python train.py --hidden_size=128 --norm_place="pre" --positions="rope" --attn_scale=0.177 --init_std_down=0.0 --learning_rate=0.00556 --lr_mult_o=4.0 --beta1=0.95 --doc_mask=true --z_loss=0.0001
Each number is 50 + 15 x the weight over its row's rms, rounded and kept within 0 to 99. Layers, rows and columns count from 0. The size before them is the row's rms in percent of the matrix's.

# layer 11 attention value, 128x128, rms 0.0708, rows 84-95, columns 0-31
088:20 57 40 43 41 45 29 45 59 65 66 59 67 55 29 34 44 52 55 43 46 75 41 41 67 53 41 28 58 56 46 86
101:65 37 70 54 49 38 48 59 61 54 50 61 41 66 51 43 42 46 56 41 54 59 38 66 53 27 84 53 70 19 47 63
092:50 50 48 48 60 64 72 49 62 70 32 40 32 49 74 57 47 45 54 62 76 33 17 56 43 75 23 40 54 64 58 45
096:68 73 45 56 53 56 38 25 43 62 80 58 31 41 70 38 53 58 27 52 45 29 77 25 34 37 72 53 63 38 35 29
084:65 55 76 75 25 81 69 64 39 58 42 53 26 56 48 43 49 33 49 42 43 48 74 70 55 53 41 71 52 45 82 65
093:32 53 69 68 60 45 20 38 48 40 83 62 43 21 55 35 55 26 34 64 38 58 50 63 63 45 51 53 82 51 47 45
087:42 19 24 48 45 34 48 48 37 30 58 53 63 33 84 52 74 54 41 42 44 59 34 50 57 53 15 66 59 48 51 30
091:47 61 54 74 37 61 41 45 29 56 48 33 50 51 40 45 60 55 25 59 48 82 65 60 71 62 62 36 73 36 48 20
094:65 63 58 78 42 28 44 74 60 36 40 84 53 25 66 40 59 55 74 49 45 53 53 65 23 51 49 23 41 93 83 53
091:55 26 37 68 24 47 58 54 32 35 48 51 58 48 80 61 32 29 65 55 53 48 54 48 37 79 77 19 62 48 56 63
091:60 45 50 64 39 13 55 69 26 50 33 38 55 42 42 52 60 34 51 59 33 52 83 49 39 50 52 72 62 57 26 31
085:48 50 64 73 39 34 19 45 45 53 32 45 47 55 04 24 39 42 51 36 49 61 46 81 74 32 61 39 60 52 67 34
# layer 11 attention output (transposed), 128x128, rms 0.233, rows 84-95, columns 0-31
087:64 45 44 45 52 62 66 50 63 38 54 59 71 41 52 39 34 47 24 54 37 52 30 47 51 64 45 38 37 66 58 58
097:59 32 45 45 40 34 77 50 88 31 69 42 69 29 32 64 51 59 37 65 66 34 55 59 46 60 36 37 76 55 55 63
091:41 61 17 50 70 57 44 69 50 55 56 80 61 63 62 41 88 67 36 50 64 50 36 15 37 46 48 63 99 51 55 76
091:36 47 56 69 50 23 61 33 22 30 36 56 54 55 52 54 64 34 31 40 61 41 66 56 30 56 44 20 29 30 55 46
087:62 74 68 70 49 33 52 77 41 64 55 46 56 55 67 45 45 27 51 70 39 49 48 47 29 59 54 46 65 69 71 44
090:41 32 45 52 20 74 75 27 74 66 45 27 25 56 60 54 31 28 59 69 45 60 55 61 63 52 46 51 38 95 53 60
089:54 21 50 74 54 54 77 41 49 37 52 74 28 72 58 45 51 48 87 38 58 57 52 52 64 65 43 72 39 51 64 56
086:61 44 27 56 56 36 52 66 75 69 38 37 48 61 70 46 27 43 57 44 54 73 46 45 53 67 41 66 31 56 40 53
093:76 50 48 51 59 30 73 77 71 42 46 50 41 51 56 62 64 66 72 42 39 35 51 64 42 50 41 52 79 72 56 49
087:52 52 30 51 44 48 54 48 59 49 78 62 45 79 41 78 48 74 53 52 60 62 25 80 58 50 53 68 64 46 53 51
092:52 47 57 42 42 25 43 43 40 33 37 64 46 46 61 55 32 44 47 36 43 48 54 59 71 34 62 43 35 76 54 48
081:47 65 29 70 41 31 55 53 64 56 52 46 36 38 62 41 36 48 55 55 22 99 53 31 62 50 60 53 54 59 77 11
# layer 11 attention query, 128x128, rms 0.0707, rows 96-105, columns 0-31
061:57 98 45 42 44 43 45 71 60 44 41 52 38 67 60 29 60 44 77 40 30 39 67 39 31 48 62 40 55 33 42 48
063:50 60 49 54 48 33 46 89 53 63 53 45 60 64 47 55 29 59 30 30 39 37 56 58 51 76 51 19 65 39 62 47
056:62 56 36 71 30 81 52 41 61 45 60 41 68 47 16 35 57 51 33 45 47 44 41 29 54 56 29 62 63 53 42 72
064:54 35 38 62 59 33 37 58 48 55 69 52 71 71 31 65 50 49 36 46 52 30 59 24 48 55 43 39 54 46 34 55
076:56 48 26 56 35 78 23 55 58 53 52 52 70 68 43 81 61 44 34 50 30 39 64 43 76 66 59 67 69 29 53 48
091:60 41 24 60 54 54 61 47 56 46 41 63 85 81 46 47 70 61 45 25 55 42 22 49 50 61 49 79 41 70 52 58
126:48 73 79 42 77 54 59 54 46 56 24 45 11 49 22 27 61 46 68 55 44 58 61 62 42 40 41 27 49 39 41 45
130:60 77 26 26 52 58 60 42 60 63 32 28 73 67 69 65 45 55 55 68 84 51 72 64 44 27 42 56 40 41 84 22
133:25 39 43 27 54 57 40 32 75 54 70 89 52 55 30 51 54 58 37 56 40 60 47 51 57 62 86 60 34 31 36 69
135:61 32 60 12 58 66 32 47 61 51 51 51 50 76 48 52 51 65 70 64 45 76 35 86 33 47 39 46 75 40 57 53
# layer 11 attention key, 128x128, rms 0.0734, rows 96-104, columns 0-31
050:65 47 30 54 53 55 64 48 44 35 69 33 51 05 68 40 47 79 35 61 50 75 21 47 67 49 50 14 39 30 56 44
055:29 39 49 50 63 47 72 43 63 61 61 64 35 56 42 24 50 32 88 67 56 67 34 59 61 53 60 27 38 43 39 24
056:41 53 61 52 23 53 28 51 42 52 59 31 60 39 56 45 50 69 35 12 31 44 72 49 53 43 69 59 23 43 70 50
063:62 46 44 40 42 62 53 49 63 61 61 63 42 58 82 50 26 48 39 40 35 44 44 53 60 26 52 88 43 49 63 55
063:42 53 65 39 63 35 52 67 56 61 39 66 61 53 61 25 50 66 37 44 57 25 40 63 52 48 39 74 39 74 72 41
079:46 23 47 42 36 44 65 56 61 47 11 45 58 39 47 59 64 49 54 56 28 16 49 57 54 54 49 72 53 41 64 26
123:45 19 54 63 36 71 55 22 44 28 79 71 43 59 67 55 48 43 40 55 53 52 52 68 59 47 45 22 48 32 29 71
118:64 67 42 42 53 47 45 69 57 52 33 68 44 56 55 48 59 40 56 76 42 65 55 41 54 45 76 71 33 51 32 44
128:42 56 52 26 89 49 50 58 26 57 38 57 44 63 43 53 56 45 42 63 45 68 46 52 46 54 51 90 37 53 42 45